config.toml
n_layer = 8
d_model = 160
n_head = 5
n_kv_head = 1
head_dim = 32
d_mlp = 448
vocab_size = 585
activation = "swiglu"
norm = "rmsnorm"
norm_place = "pre"
norm_eps = 1e-06
positions = "rope"
rope_base = 59200.0
rope_fraction = 1.0
qk_norm = true
attn_scale = 0.177
bias = "none"
tie_embeddings = false
parallel_block = false
init = "uniform"
init_std_qkv = 0.0449
init_std_o = 0.0449
init_std_up = 0.0449
init_std_down = 0.0
optimizer = "adamw"
lr = 0.00354
beta1 = 0.95
beta2 = 0.95
weight_decay = 0.068
lr_head = 0.0118
warmup_steps = 247
schedule = "wsd"
decay_fraction = 1.0
decay_shape = "pow"
final_lr_fraction = 0.02
batch_tokens = 32768
seq_len = 512
doc_mask = false
train_tokens = 147300000
steps = 4496
dataset = "wikipedia_en"
Each number is 128 + 32 x the weight over its row's rms, rounded and kept within 0 to 255. Layers, rows and columns count from 0. Numbers have three digits each. The size before them is the row's rms in percent of the matrix's.

# q: layer 5 attention query, 160x160, rms 0.112, rows 30-31,62-63,94-95,126-127,158-159, columns 0-79
# k: layer 5 attention key, 32x160, rms 0.0984, rows 30-31, columns 0-79
# v: layer 5 attention value, 32x160, rms 0.0907, rows 0-25, columns 0-79
# o: layer 5 attention output (transposed), 160x160, rms 0.0975, rows 0-24,32-56,64-88,96-120,128-152, columns 0-79
q30 098:112119131110173130132153152125166125074095137159143162103093131107107121130152129160156135177161148142141130038163150155157072129114156112182194198134165100143132151075095115109101145088092099121102084107077099125143096193117130137066190181
q62 107:159143127051089145129131178112164154139094136135120152127140099129130141169139083132109086099130124083128151126102142132115072113140171138114161093153145155154126111123215172155159157133172106152175083076158114113155085131122175080175119100
q94 099:107148099119110126155127140134120185108163186107125086133110095107147128174099063109154153181085118129154085162095146066073109116128149161169099098127150099100086089086155100094154119087218128139138077114170147140120101172097187147135103079
q126 098:088134129103124110117168155082122112151053107089166078127118121120130128112140091112132151167114167152206060126165099139183105121164188171134122111133137098105083121087118089108144112089122117080122093177071134147186135113199110103114190115
q158 115:077108094131099146174068111099113118107145152087141104115115082122094160185194120136137097156071134091129152145119149098106122097077140122158143097109087079088176168121132167054109162127143127146160111097133141155113155186078161123163106137
k30 087:081137082160130163101130102107125177095159153097095093199079158092129156149116136131120130112110090078088102213206148153125128146148122135146117124095140144148104085139133083182177060091086084094140129156165107081086152110139152078163122140
q31 108:061084167150207151179122089100164161111075179136108167138110090146151139135109149125142107142111100190078148110112157098101148182137114145144127066071117123151093111103089074097108121114130134133163089127121187149135101132154144060155176153
q63 141:152085116124108145166183126099131144115156101080134112172092114156094137158128090088174129125115124111143159159146125134152140123135146137151157139134157105098105053125182161156139090079164094100208116092132068163112127140116156126117095109
q95 087:085156145159095116104151152113149128129128113182128125111084045124055119076162164148121085124146149149118095126087125134164150212138094198117079112144120175110147125121108130112145119069087076122166106105152125103131148164145077088122148127
q127 095:101161134115175136111174137154117093170064130124103133183129042102172157120164185110111139160138154145149152118140105126123134153102079122106094154113169131113153121150164106115171150090136147086176164123162140136142170167133175138138131140
q159 116:120142120116147147162128155110176207147182148135142075159090127111165111125126107119136121090053141114138125145125103147059169145099096137135099125094163166111050120109105131109157149140188134149183096128141134173085149128164151037165082104
k31 083:154104146124059090154133147126087138122155090076110154155171137088167118155183140128095147117153093087148124119158174201107140122172150121127081138097141145128092080104157107106121130133154026119130151113135136117098114103111148160154196071
v0 098:141182112170117111124087166143182108117111125108150165138147078148098115103160218115179092139118080161121169096138192063105146140128156130157125097131111098153112136176165081176172132136142154143085208101157103130100173111193120111067146084
o0 121:136133122173075159159092143141130131113141149181185110068079110145146116180123178126156087086101178081088113060088128154165112141135110150083135197120112141155139131160189108112109110081157154142200131072090139134112131127102127140118128084
o32 100:103144193194115161182079142144198139152065135166181099097137145120131088181137136133156111133133154139131128166134129105180118128112139164072141143090089142106084148065100109137088162147120109151151151062129162102122121144085168131145150106
o64 087:079125138177098168095084131077158145100104154064110110099202129137134161141190145116134168085102157135145133128118135117136151123122107121129163106105047145165117113164127071148159133186126184120204089080128100131141179095135160116130127158
o96 089:172162108193100169145096118179092136132089159138127100077130180097093137087153172134115119090113105111088153146106165120131114122070128158118200194107132170167154123185171122140126091142131160129190170131079145198138093092121135115182110149
o128 104:108116170142113124170147147113185137104077134102206129119108115118168147161109105113169094090123133127150119086075120127121120120106193105130142122110136136243100103136134108200089115172177115187123130111181125154095164155131096115104144123
v1 097:137075117172147146131168114084150142117106062144096160098189141146079138171089167104167180155128111105113109147204103108171104172117164146114171145168125131123180137088133165117135080131155126079192075137084150162150115106144141196122112117
o1 120:160170127164123086135128062157107143120140126145125105090056130132131101114167115094123158145186111128097102062098144149116163097154181146118124111141130137116129154092096137119131118150122145152090137118085118119173129098170101133161101143
o33 091:093153130157083137127089085135139142135151135152155125165154172108160044076146125155121126167099165089124174086123139169188087033112073093084074093130102140166145154117101105114150133176128097133166136116105091130131175091171160113098151073
o65 084:123157114097078075129115075110145108144089147066102118124147131118151079064182105200158125192131159140147077131064134157123155136084105113061087141140147142135073135092105096121202134117178141134145147159062146094142170184146124099136170094
o97 095:126117145130153118092146053111153115098144144110202132140097139106116160069175111112147148139166153124087088069147121121106089096129178140101109156138107105148073205148036120107118149150105159137149135182108114064155177083192049127104148099
o129 094:137158147113099065163164092101132072130118149138160169070153112116068140067170111143090149154082109137184088113121167140147122092119128166085064107150117129147111170104092095096165138172146108133128131179118079136175164141229102123064149105
v2 109:108169157091191126151147072146085073119116128128140105172134104158130135077162134161095092094095119126163173100105093122127162150112111158128114177095082162179153082182153119113039123117081073064154121133141106121137100123120101090147141146
o2 102:122122175137179124148134107115143114179152123194182113133119147083149160108078067126122123165133068185117152140061124130099128124112165057110129096119174151127145108138056079161057148173154137078045148093142104157201118103152138143115103147
o34 092:164181098146132127102181088083117079124176124154187079027131150139149204129043081155126147127115112124169143136161098132114120119123089117152156131107125127184148107205110118147052149125118154126082152118121085170169123109123092091094105105
o66 102:155152161167150165182089153125129150087122099110170161046104172151116176085091085140142147131126109170076112188137108141203135186132132109146168182089111133116075166155108095135076137161146147176108139121129118140145093087164062130155129077
o98 088:157167162149143158106127121106110140190167115137213084083143153124153194134078103159103129123130077165099154163117111150157170127136125071124143161081149111152079120177051092137055104108078164102101123105183142167152047067162088135120134159
o130 113:187194151157129103153162113081132142084139101169223124062089146127131194094129100121155161119152127167125145170135069139172158179122153115130144149126126175176149144202070122101086149149139143150075138122143139190165130132169130104110119110
v3 098:122174141130114115150120058135140130145198158158110167121083066178098127128131166114113133132112122190137166171117096166143130195095177119128166152130094108138183143152166175102126029116137147147152129116165114072134162120130126105214170141
o3 109:099144128151136099192122162088199140122075079219141181103108134151178120136166146125139159111109068136112131105121118151184120090107175131141158109088123157150195151170161120153077092182110114131126173073169096083152188139127112146083147110
o35 101:101158110165126138142129194143145132113104113142128145094154122140130182155143104123147154116135081118094064145155104170149154139115169181208115107102154059093090163129114143113152101145127162153127188101150171117164123159061078122085142081
o67 094:139105110181140162129109209146131104164132163109145174096118101112138189103091138037118180098135139167108090162147103130160134130125138127186171173071133122075155157150142134119167090219109188124169139095166138104155094121118086070122111067
o99 095:091131102147166152105105189133174187173099127157112159046130139163181137107146123066101152074107080153060136134153106113138139153111132149124118129075113114084146172149156176165060073187126173142161155101144115118181141118080104120118174085
o131 094:085096136122143135177187172124139089115134149138174147144123132105187125115183111098136108107144134150150074120086117183162140162119186137131126112088187120108150171171112134118111101173128176162146152079136131128169194217103108115081099111
v4 100:096175147076111160131109080151123139093126134115095140134093107099124131114109142158153186147084111161126103128088070107141113137173084166128118119118084065102107129070101144154142157110106103161079136136116100095091060100112100091130055107
o4 125:159166080088143169164127173085088149146139070070103122095080141128124097175109104115157133094135210102096170149136186075094073073103101119113143121111141085146168075150099127132094158093152139130117069132153109137181113071135114128176187092
o36 089:132097139122111107125106069099112100161114092166122132179128142142104143154137103091104148128117197101085139124089114039193169124138059073083137117105167121195145050103148146125148207142143120101108075156099120164126179097153115131173149103
o68 089:150130137100117124146095081159121123079102104138190132078172156116114135120176162133106159186129125073083160106162101099097111126148088119052091126063167170189182108204145203098142189107138184087105128174128101142159194162101070093124132073
o100 100:178104133124180107179142163088091125095111109150169131128119097123105131150100115122167151105131154103057152111128120055131109098160075159101122126140158106165142087105131158119098118088131112126093074144151095117156145088084116172194150113
o132 096:149132110103108120165084059122137128118131078160093131190150169089069178134135133159156168119076141148076147145143158106158106090159095138129136148112151105138177056167078143144165184140130110139137105105132122177120081102147097139142164169
v5 093:081139123085149144159109093092064083154106135142170139106075126169131144154128083175130124140099139107161143122105173154138155150121174054160178128133131138094121151053137099159128137098129127135134172131101141170089169155108144126129125135
o5 124:127119101102129116129102099136155074108090100086152161137129094059110093106160169178102144092091118148198111186118154120094108151114045177130095159112097131074145149155158151091152089120136131109167152165176108148121136163184164085099119120
o37 096:128106137115133100144136132120146169190179119096162103151150106100122099139084175171118144096125133092088157111161130159141079135104166151131103089127137134145160174150152148165112169153133107156094149071091124147101154115091141148111132178
o69 090:119138142102138128084070133118123144170123136148138081043135127107087164091132138144084145096160137095092159153159088125144127093159079161161072131091139154082142112163130173113084122179094121155194102139048097119154125115083097112150098135
o101 098:123087172123180109160087046129171106135156115099220115082107120142110156088164122115110145146087093139105163145123128129086104136113061094087121102100109105074134130175074107126140201156105083165131192116162097123117185139145152104108096111
o133 098:092091139117120074164088120131083113171160159095142107089158103127138081120147179201097151092116157094120157119137180121088130108164109151131110129132168116064093145114117136112081181093088098148130136108093129035138204116140117076141092151
v6 101:094060135054103131146112134087125103100184076078117104143123106185103110072108150165120081159144127146111139138140143168145142136081089066120107081117134123133124129111125166142125104159127092107058102151102129122073135113153106202121064079
o6 100:150121134106131107169152132101071102116151112111079087179078175116187145111091144127168127164144153130077140163077166119113133095213113097139146194145159136110171136150105166161198153129161107075125089150051102168172162137143163102149192149
o38 106:113134126143113095120154098093097072108170188063112087149090147113134081135067190154104105133184163150110138108085102140179080109174076076087114170124154098125122174110176078138173117088118126091153141137049128123117096134106150125181182152
o70 100:189109143142077127112145134070063147098092181051129074125132174143134095074091151139119111102169099101091091114123086142149135172124119126125158165155129138076152190132156115131204128112116155158159126196105156164157128138148095126126181097
o102 095:140116144110143079147147108132073153096167152082126065108133195150162189075134165117131123137149160116118103141085136118155158105142155153113143175145122117111143223180116108104186105145133137131201146190032112137150140127090149162085180125
o134 107:172133129118118102130160085086108113117140196086086142212119163112059140131129158170187053150127124141089108109125185140142097166123129129108140171161193122110119173143171085144198121040155073110111171214089137158141117104120113129142134167
v7 100:194110130138150120119082101158142086099076161153135152151118141077086116179095165080133107134129159129207097178109158041079151168103141162143087145153170114164101152073085138126130201126114132120122147141109125146119116132170122121138156098
o7 132:157127110138117131121094158114165170098073121155211161068123153079139113069169147132140131134109164107199042169089092042131153079109114134112120156110111152206085123104142154146128103086148107164123082162157116149148163130139163111150138070
o39 098:081195105124125142152046175116183181148112138166183163085130119128109133130176112106169129149146130115175138117134160113085113078113144115115091132090116098138084166148141124144120109130129088164101117110214169116112120125162184145151131115
o71 093:092179129148104130110071111136190101107119116236180154104117116138158133139175132174158083153087152099163140036101114061129115127150103118111118197154106086095066153093184109122155100085134096137126138105124118136142105176187176114144134150
o103 097:179140123153142177034124128099149157072088116154196137082160189100092176079174127142150095135130129086176109159099118111151157062124164147085201126109101168179051173117074178126141129104146124158150096171133162130160122127175130120162112106
o135 088:084182133127112130139173152109227084117084141200183164121123095132089130134162136133128108139084143125150163115113128075124149155083190128117091145097106083164120133171086135183144097092146108187086141114122170120138129132159147134135142084
v8 102:106143114132078101140160135083101061193156198079147120128175142093133134133114067096200136126175119110149123093168085130141105115098114091102064130149155142090130133136097134127125131115086115203096184101165098104081131157077141195117123133
o8 125:133115151146139111197164139090145109090145131148149141085122153177129153106205145048095145123116140094163085120113134120103138100176097097117129147139101115169105124115106119121174113088143143157183128177102161110083167161145172085105155175
o40 098:162135087129098112117110173171074133124179150127205123180125080098122098141086153124134142070150125137186178148080132196084131104194128127114138130121087139078189107070117112136085108124097189072141132130108167150106152114122214118154118130
o72 087:120111134145084100155157149114089140127168092162116133193097072170179133110116118167092041129121052091164109105123159093037143114162112155107102092126103115132150100081169093084120090100096122099138143171107155115066140119107181124072099150
o104 105:139149143158095124125115115112107133077107099102177112119088134125100154128172161120125112157097119062152134135130144119067167114157121144082115191114087140150085065107051099114212133144139171177159104174066165103078139169102194148138126144
o136 103:122122082112075126147112170128077080121142142121096166121106101161164124091161137117083068120124083115158119143122165145111168110110099155122100126116111150065147152083110104110160103108112136127094104122067141121081168121151206141090122138
v9 102:098098124132125123121145135131079152090179150133143123153151100132116108105173146146142106120133106131146125160134092115110136193092185145107112149088139068133095158125138187122151092168114164121118076136051147174084089132122114169145128180
o9 133:123107152164111101117107148137123133094103026147148151164108132129135075075138106102139154126106095087166094142101152155204129130155087140141116152108099104183158090113155151177116095120114149139149127141141097196090116176152135153111135159
o41 089:157122115103172104113112159119083146118100122097142065141126144133074066139119126116105081192153099158096099107139067134186164126136145102079103106117111100123116159071164164114159112127109105143166151114170114156093100134165155139115162148
o73 098:180124131115093113114207154069169210131105129069092122100097127106120121099103162092138124143157105140140136133142105152141173168101133136117124086209105150111148098108144121119209137146161155119140139129119135118104148129129155136107127138
o105 106:151127112153117064067127158151132131098110048131149116152064162133127078098124133076179145169121116088110100121098157140180120117174149193140121144128103115141111092078134112145155129090150123094151131209158090176155164115158119132118126118
o137 102:151161132095111158107176162134191149133127105101076164170069112130093065122137121121151113163138080159109115113086168157169127160109151160123159088158132102163107050083126122138166179146143124098112164077134069137111073164095127103136131050
v10 095:151094093159086158118142130173161078165135122111171129113127097087164144106135108106172201122136086143150186121166122143165102128142134132114138153119196154141198144083151102158128167078093104179120140149172152088161143171217119146130116081
o10 106:117097132130121147159128124159097094129100152188162118020141159145121157109160136160156083170123137124145139092112088148105122131124124146099119153165135131204170151117131107144178110139097154148106174110114120111114188163084137112118155126
o42 093:084141162097091093150123138145089139095162192135181115093117075095116118123091119104078125072148105108187147126130126144112044093089126064143113133085144101144189125084153098096104125112096164083155122086149096132088112131122112095144168137
o74 093:045097139106090116176149087138099110103185129147146120095091152144140125053169110136076097125073026158114123103124138074082104109128127119092146191112146086179138187138157092076159101105110106132111101173090135130112135170122082141145157128
o106 100:099095183186096136148137097174067150103171112165166141083125140187137175137124106089112088136126139095149143079111100107078089134119136100114133143182109059174139177121100067115200104127068179118130161116105125096109120116100114151126188141
o138 089:099135134102075090117170110104109097160134157153183135066161165143098144115143153121078117125105058105190124146186159114102085073099128109117147211110126133136139168104153118069177102109118099130141126176103149143118110132158070191148194145
v11 102:149087137084154105152201136059082168116072072127153109159110103078097089115153124174103087099139162098146107088186162134149113111156128199155096061185045180111140081102146132094084157099105071136119131107128125103171134115180093163103069085
o11 113:166160106159155118060141130149126123151123139124135126123089094114132107123113077161139097152109135120074123128101157171099143147168119145100063087158134184102181132113090197060139109163102115127085111106071106116207161136187187165091105150
o43 100:213114101136117093076121079101093090128164158111182127024115142117162162149098099163145099103143141099086136121072137110164122115125100059101164171117167127177126156176143127100146141156138130147151116113094088170124104070168150144112165131
o75 094:122091123151098126122098074131092095149134156090152096013100131161133118146131108148126138129120150121087063138094129105155088209130147109129136215102139095077072195124133109083150107109143130154128119174107091120188147155159126129133159114
o107 087:188143109115185079065139115122089143161170112160200135074173152129178159088115098103180053075108138147054080132061077136116138142128132093131171095162126127128174174137122117115148104149078132173143124117094130125171091116174158172108158140
o139 104:194153112130119112088162106110113122125117140133131135013145149137102179147147146136180109167103142108108105126149107135163142167138097129155088152166171144103099122131137167122133189116152149100106147151082076142200075116191136138174130156
v12 096:081224116211093121117166159148147099096152140187126139102155147175138156111141105096148129130148134145141150063110109169141122123110143127156109113154118172105168086165073127133203080103149164161172109151110106127100096180154093175173130141
o12 125:112149112118088147169124121108073186131114150184128162156165134141132186130107148113076086107166122073091122095187149160138148124181164145176118123128173139142148173195115141153126108136099116118141159133167157097071081098073126172111143144
o44 110:128202182127089179167114147122166164100082116176134148162145154145153112058169147122117082115133124103079123142164151138089207093169137213174035107123166173074185124158096136153106143132122135181143108103168127064107136162123145106080103113
o76 080:192203079124122098145109145082129160105119057115151160194121132160099132048122103134113189092134150112142066154084101094120187081132159140153128117121145119184164130114082133144058161124159146148089132152137156100147144103144108107144143134
o108 088:083152123081089131177115117080088129099080119142185185178159121138154150088144143166139085139144169086170081121166098128082128153158185129123099113107183123152175160144054139144092143138091121122127189131160118077037106144115109134126135161
o140 089:137197135110038105185119192122110129087090122146166132135148128150167140089116171158119115146176095148184115147142116088092200127124105149088132111164085133133164156181104166072078136154136174142082077123162092120085160151095158160062157062
v13 094:181102129084109137113187120186095130116141179124123111118156117222154091140116151129165176077169086094153137095085118141109110158177213073103166105153161145101116100139165138129146148143087112113122091078073195167123103154142079150099130187
o13 117:124108150165057082104120114130121118114155128141155130104146126160123143111134108184135126133172105160160089113125126166155132133152147137123101133194098132160219113176151128113119082061071106094169163126183068162116085168079113106097126117
o45 101:091090147119098120162032115125157180171104109178127111034132104168135028147136120096087126154152138144129154127159134154109113117144117130098112028194089129124114144086103182103149171176110105119152140100173117104074099142104094094141129076
o77 089:173139098134109133100147095048108158128114102153092119010132172127141141137175147115111140137171119156174079151139080169095124116152093122107110089135133169157108120172060114098110141201170160145149051135124123112103153061122119104159071148
o109 095:116154149140110095076112088107129158148125098125151126028105167138082085126144125121157159146158127131145151156145117151134043149181092080092118086196082108211121125187088149129094167139111154059131167166196108120135116115117084126167155072
o141 103:129163126124124133131135138075132105081134168113134148058098145092110091138085163126104165129136120180177141151173165133089073094135109110057123059156105137151154106086085175050076108209091133143165105092194102107110196130135132128133142094
v14 098:184150139124199168099167141185140104125171246167169091099174180096174123134134094109111168128111122101117101076164154129155141149165099126109144122142088136159137142117116127159123175084099118128081143111125149128116113137071143141067113066
o14 104:119104177138198099126181142151129133141163108093181151047132154132124105165147096104080162077054102126155126187135108124109072152116123182081108082149159131195138161141096049120121165186188130174110087128112183099163088158110134134104112141
o46 090:104182155127165125153154140073119112102093110150113156045116113178137152136166090121135166124087115164122165203126146173068120103155152165142113029175073131123137147137081104112143127148150119146109137102090153144124119068151115176143123149
o78 104:076172147162104123173179130061146087099147107122111127041129114152160165153147122118104107103129151128211080140156121124103112085108121159093132069201088119142150123142151082112081137131149109146112119060126134117106118140154167141079134145
o110 093:142130158105132180104151150072151077146179126106130113101126131151128128143154116101114157107144150198147112191173174118131021132107113154124109079164097149178096072119123052144188149203152133185114065128076119083106122134125145106170140136
o142 119:079127174139150158187161107111129156134160107130111100000120158184203141122128133167122155091123102105136104147137155134056140104147120134078120092151102151158168123121141069146049147116144089148111146099140147097143126139137170201080108116
v15 096:139058118134104126167070137124145092144115172091101123166185070154187158137127095153138097179138106131047105089086176125164101106150144086147070123090105172116137142099095143189163178125101091089157128112125148165132124202110173132095144157
o15 117:123096144109162079170190088099087107157120130095123129165135129114131116122066158069141114180164157099114135093115117073126180116065146165086164141121177082129100178160097105154144143092119174153202100150084160188120140133118124108149123102
o47 083:166120163164095067149120122125123123169127139098157123155120157147131022119106107119133082182176112126111139138080127105108179097117117109096079112122152127127189121085109151087134131097079127112119131121123094179136184093187177121104117109
o79 077:134123137070107048187154099083147109160070130109173116179112106123128082115105102146128068133126129101179135076091142067119175105091150128072102110146144151205168091030143136108159132075131134123144135131126137156147149153118176114106161152
o111 091:167160118086095127189162120114140103122083119098138137235111136135160063153074188123162076196177129086145143115085133056168175124072134162099117133144178142148121147095121110090149149070148129146098113190092177202133128148100147107139106079
o143 080:112137115139090104160086085143102112140127159110157096160150110141120115140119129148070091199153075104131144136061132124145161115122126135076122092138099183158120147099074161062138134159101117142130065163090111145143146123183184108061125139
v16 108:170190104150127132143134163125129061154108055120121157165062061063094145072154157077115107052128191176168104145126144131180110160086137121139141126103128112098131097153123122132180140142070101134178199138152120153128114126145086092119116153
o16 138:136132120071154188071154104153107116169131124141131129181133123167094174089133064158161134146124143171160188062156124145092118134123127123103126166154169138115148101135102141158194119125100133118093169129136114174123155135102150152158169163
o48 094:152104140181146185130132086174145174173133115108195123169103166146143155094103106168157152133099129167177136094074154071125103150160158064118148207112164183152153050131083091094148137176100160085119105128151096167137173142098190106089109105
o80 088:193102137134124155090111152219109163152095146132118132201170144189162148112109110137159144063135120126110209113095138095154113188118141119178109158130173124161124140146138149157088122158103140107135140124137097189132177104125129137114110138
o112 093:127118153106128147136161126163133170169111135134128144191129100097126173141133080127184155140116148203198180075157094090155154185118130102102108158087162132148130146133172133107166145102072124109066164081176131173139097136083152198085153143
o144 109:212133133146157190031124141149155144123100110166148131167158158163099235082114095047130207084119120159149207106159043094157119143149141104152182158133117128153155086155089122128161130171099152124127128085164142203110137089130100103115162147
v17 097:199144132168165155137107132110147159134144080166138090137130170113118130117103101177212131114188136094095119097109112117099137129174154146127129092117103137218149170157130115091109205093107112124121107154135131108149106195137114117126117107
o17 119:144141155072090121114104124114115093091121160097137088075168143113115127081126137132151068098176113123137095194126141132134188145163155155104074107172181147162135171170104121134140107124159127184115065100120128155164140104178169138115089085
o49 101:106160177093128087078130097105082121018118120124156152067133115157109177164236114111205151152145110127148151135140116112141105132136141141134073151118124144140142146195101172098126141106111158142150094205152126132154139098159123179116146086
o81 082:065137134060087100114130083093128086100122106103184156043127091127078208125167115113150156113074116162146127099163179106134097129164124105121139164102111123162139138137155130132111149124127143143094146155102091149118125145165111153118197121
o113 086:144142175097110110122156104112087072127142169108191125109136177132094165120196091092142116120161132090163130138167166127125123131166103157142159143088193157129132115137126155145186119108110117175117051180083164140099145058232162121142154079
o145 096:070125158092109046148158038125148129109146105108186142040140154123120106160176117135198117100140123119169104125129114167113147115149112164107091127101124148143137158134102185170106196069121124148138086155144137090182144119170138119086138092
v18 103:170107089144145145149157079079114130123100104131150163157147114125112121091117154129079087121114143118091097164065144096080178107141104097145209113117165118065130110171113125095124133140162123110079159137145135171084138170127084143155196082
o18 119:148112167117125128109107083100121143126095152132131101135081125141084150091156141154089161112128184140182159190091148134095161068100143140110090099073093118187142143139119156141173131079151127138163130063132142131126161080132123121169103157
o50 091:149138128084155159117086105130113216119094105164187166196156144122066144127142135157146189143127183075128178093149105130195129097083067144119141129129131112133163118135093140103135098094097092105146188042113140177108110048132101131148084094
o82 100:125081135143085161107121097073053132166097130065140103122101181087143165126100159140151137164195181118139098143121090136119121170122112110123187129171115145134156123160145134128140070136166134201164097115175114116098113064183086143151063124
o114 099:155146138148149144152105081133126172155116140072109080129153135143112124099115145143050171124127150142119130170111153185129147110099116091118114129070113170164174072153181108159119134093146114144148159063142119176100124122154118123188102117
o146 107:161127084112105123143068090154065136119145102101105122153136139059092157052147167172200121120143184068129123155145139110132118130103124130109132111127093133154147116142140127098156174096134164165119147092137100087168116083153150152131080081
v19 094:108131145162088139129082192114164164154141098164127144117181167093104125168153110090047155095172176089111142163133134153127099152171160114131109128113157177163131182133133170151127149090138104188108206147145119117144138129143099161140190056
o19 109:115144115118192097146122104169168116146088127109135132041132173126152187091186126080172097140142114128140143080164110177135189096148175212105111149140176150163165131092124207166097105152103147095104169105149153131143169141103132110126138161
o51 096:072124156097158089128147141189098117105111139127169155114112094140078143131208088144162181128088143181146143078113140178096112133112173201164143186099117110121088123090089114123090103097135106117154152157169159140116099153145084134113112168
o83 074:090076111221126143138148143107078079090144085156099142061095176151140156103116119143127093117124105085166101118081164179088168128135133155138129177153149140111100213179124142097102122140119138162169130106103149086119168112166115141159151144
o115 098:108095155170146150083138167099154097099145107123142113059118174157122153104157105118123144133133151140181098121120091185126121099160148204116128194121144135122098164149103218174100098154110182099167148157109136126159151108151117095150157158
o147 103:084125150153120120156173098106075113133127082129130151073130142149100150119135026134170102118125080140143091094112129177105120144135113116150111135142187134140102180094132130138121126077166075119116153117121120122155163140149127166133143190
v20 100:140126138140144110130159106114200098139220124125123179130179160106138140113166126189193094104081131113151135111127123097115165119146074135167112140075101097122140116137081066135150181131109151126141108139187129168174106146142179166101136130
o20 098:134106156095123128148084146146146149086117127102096163180098091160147105142179149145098157195072094119094160151104084084154091153105151099130149126109090145100060162097174075118167149108186101187144108162073166122111118174127190143150125142
o52 081:169099157186056093111120109115065164159130100078147102187127117109149176163087134137139106120133105137140161169091104126165125177134185096127202144146115132159173084150225118142150110112130106058140126152135103172144109122113135144138156158
o84 104:128103127074134081177153172201129112121137115142123108200108078126143100155118083129137080126133100144119153093072181103138125135102153151102118108120133093146144101081201119153135113066114082037093144150125168152133088154115151153121135135
o116 096:120132153102096104210102125154148129116104105088121156242127058099180152155116140157140127227129098114137159119086118049144148157093156102115102106113128158123157090098183099077170150086191081122105108134121123145084123188110197126120071141
o148 088:154094167189116149050101124149119183137098078121134100085140127156102138136127150124153160121118117123075136121144034158195144141105123139188172137115109126089152138157132097128138152139120162086114137153110124211112029119100111109146135184
v21 104:093172117089065145153116109092162137172158100131116130128169176083125121119136151201156122153145132131141152175132064138074106211138081161120181107112070070113139138107132118086164131170150077151126113134095050117096129060099141073142115141
o21 123:110146166103134151185092212096168140104139093117114151183144117130097068162188135107099183154104102149092171166090126119132092146141091098153138150098076158074144105074131120096151102170178113157118096101139121102164126152183158196142105167
o53 091:142114140106120072110141189131085122143170173075057124165126145095096199160092148132116127170145120121095170120100133120134075111201141098121133161108111130156156133173098077114115154129165154075137122151081080114167185134157112143145110175
o85 087:156113136142124142118117241171108111164150179123116124172149123062047114081098155142133162156165130161079216165146124134168118123121142121104113095103169138127146141150137159163099134110123146089114170142190091086161124099096106136123106152
o117 093:117105147099104104190137175144156133133134124119105107146129147127103073173139165147131115171092108160135176168120122105136176141149117114130088167094145144048190049083149116112170133124180077145121061098105098085137176124123174155137083180
o149 100:116103128133174162096074150173109160180179137088063151175120157106120053111183161104142138106149150118058138148092121143136103114163103119137125132076148115064123181135115138147144136111151122131119098151150151083149096084079135066152054206
v22 102:078121108111143149089140097136115110145159167124127143108163165103175125126158109172062132143144154119165165198144121067176122175161135070164167137087161109157152175137153120198104182139159116155164125104175076105114139183165087102142164086
o22 119:101122133125145124199112140110146157118078092147154175052167180118100092128243168117106171094082116101165117118124087120175087147128157131141095104116109133137147137124180106174091107147140162118114115108167149138144135201140128150119090167
o54 101:153096133099148082164171182117131136119162116128121105043122123196060155141108122135154147150139109096129131134125083186145165134145171181185116082139130149046154132125115079113110079121126095134116081066146145145167132129149134158158081154
o86 088:115124127100139155169159167101147166159137135164089104018107138139093131130113132131098107096128124133119107075094123084170180090119218121140176082168142110089133121121194065172118071146084111083134144081161149156166117113113139148113080172
o118 096:115095115132106128177096142089151136119119095149128136030162153145107110184224156128137138169093109100111106125089107113179158166164120160160082108114107120134122125061166084139166182142148108155130118100099150162135150161139127097148109114
o150 102:088099107146151131163097140117116144147107125130113153013159131108132072109198123166116118095164088059062112126091145151146204154174165140131107105091148159077112187160120084126085119101124112137144136119098127113195187117117165139148071112
v23 099:103126101114129118152192192147150145107150078142121112129097203144140123157181097066158131104124099100174146074078119107100083125148139215130148071078130210093127096140146091095110153126129148104154137124143058092142147103170163082162175052
o23 121:112143152080085166104137130155188174100100164155117096173179114170114148119202138127147102159139064150082211139155119158106151118151103127102120092158097174124115116134134107099141097158122140162091144064119103121123113098099180191155143150
o55 093:129137169183109108134166102157055070130140163159165129155072080126132178202109097150173145119136124127129097137079108120159158157086168047159182169160106158215110074137143100107139100126112124118133091086112078151094106114131125144144151143
o87 102:132082125141126122162179111180127131121118107114069141148071101173172098179056089100126097099146089109100128106131122067177163176149162141138097177142100088120158102079149106128082095098090070138107096100117110158130152113092158165162103111
o119 089:102125183123130100128115140183093141141149120179046140175170126172143181173151099109137116131115075145098204116123145182176171132143130159187168133171105151123131113153182084134150073079103099089147162081119138161128116100100126173160101175
o151 097:116089133167104137081191114095129102104131110113091108134093183138198103139049094126196179098120132113116161099104099134216099148162168117163170190161163129153080049099134126173125110161108104115128130101081156171111087134110063144148137102
v24 102:141074115112113100120126130094089123128122204118129131117176039144102139153128091160109157143075076183115093104106115107099139151110156173139119151100146174174116106171150128097116093144219102170117083107074128150133104135192075057198185148
o24 115:142188098145078105202117118088113127148068101170163157110105083092116046157126071107118120112111088075100142133149128116125120113126115092135146083145055121145096140074138134118152116157184165141109146162086142145137133120159101198128120138
o56 109:108122136115100152174122128192147132146137160101110125211161133130184090117072095088100115114109137110127168159171191131092101134115167069138132115165118127098113141065124140147123118161137097067153179136151141128157150116105104149105137126
o88 090:169125110149118105159113103119158194161107130120138182213178180119180084141081130101084096098172139142149131094157148135123148140079174149160102140124125151128111133032081125130181132141157093083111132177162154113153145079119148095119120127
o120 109:088168117145076094162106074123175147130071073093204137114140131147140065129102139107159100134128118128157136106139112092117171128133185086096079127126071078197076172084052106124107172087168176120127144098119163126093157134117108199140115126
o152 101:145155085130105116134108181136133139110117146112116152143190104121121046141119105101097146189135120148137157134141119109083091175140122074110098124190068145177064145143150153110110072173174105148125093131122108129114144120119135150143124105
v25 103:100123144165130099120133118103123128116144133094120122138121110149181144109070091127128133156118177121194136165080112099075149060070103115134149124091124146040082078152135061162116157107175162122171094132119124118146150146172146083162096136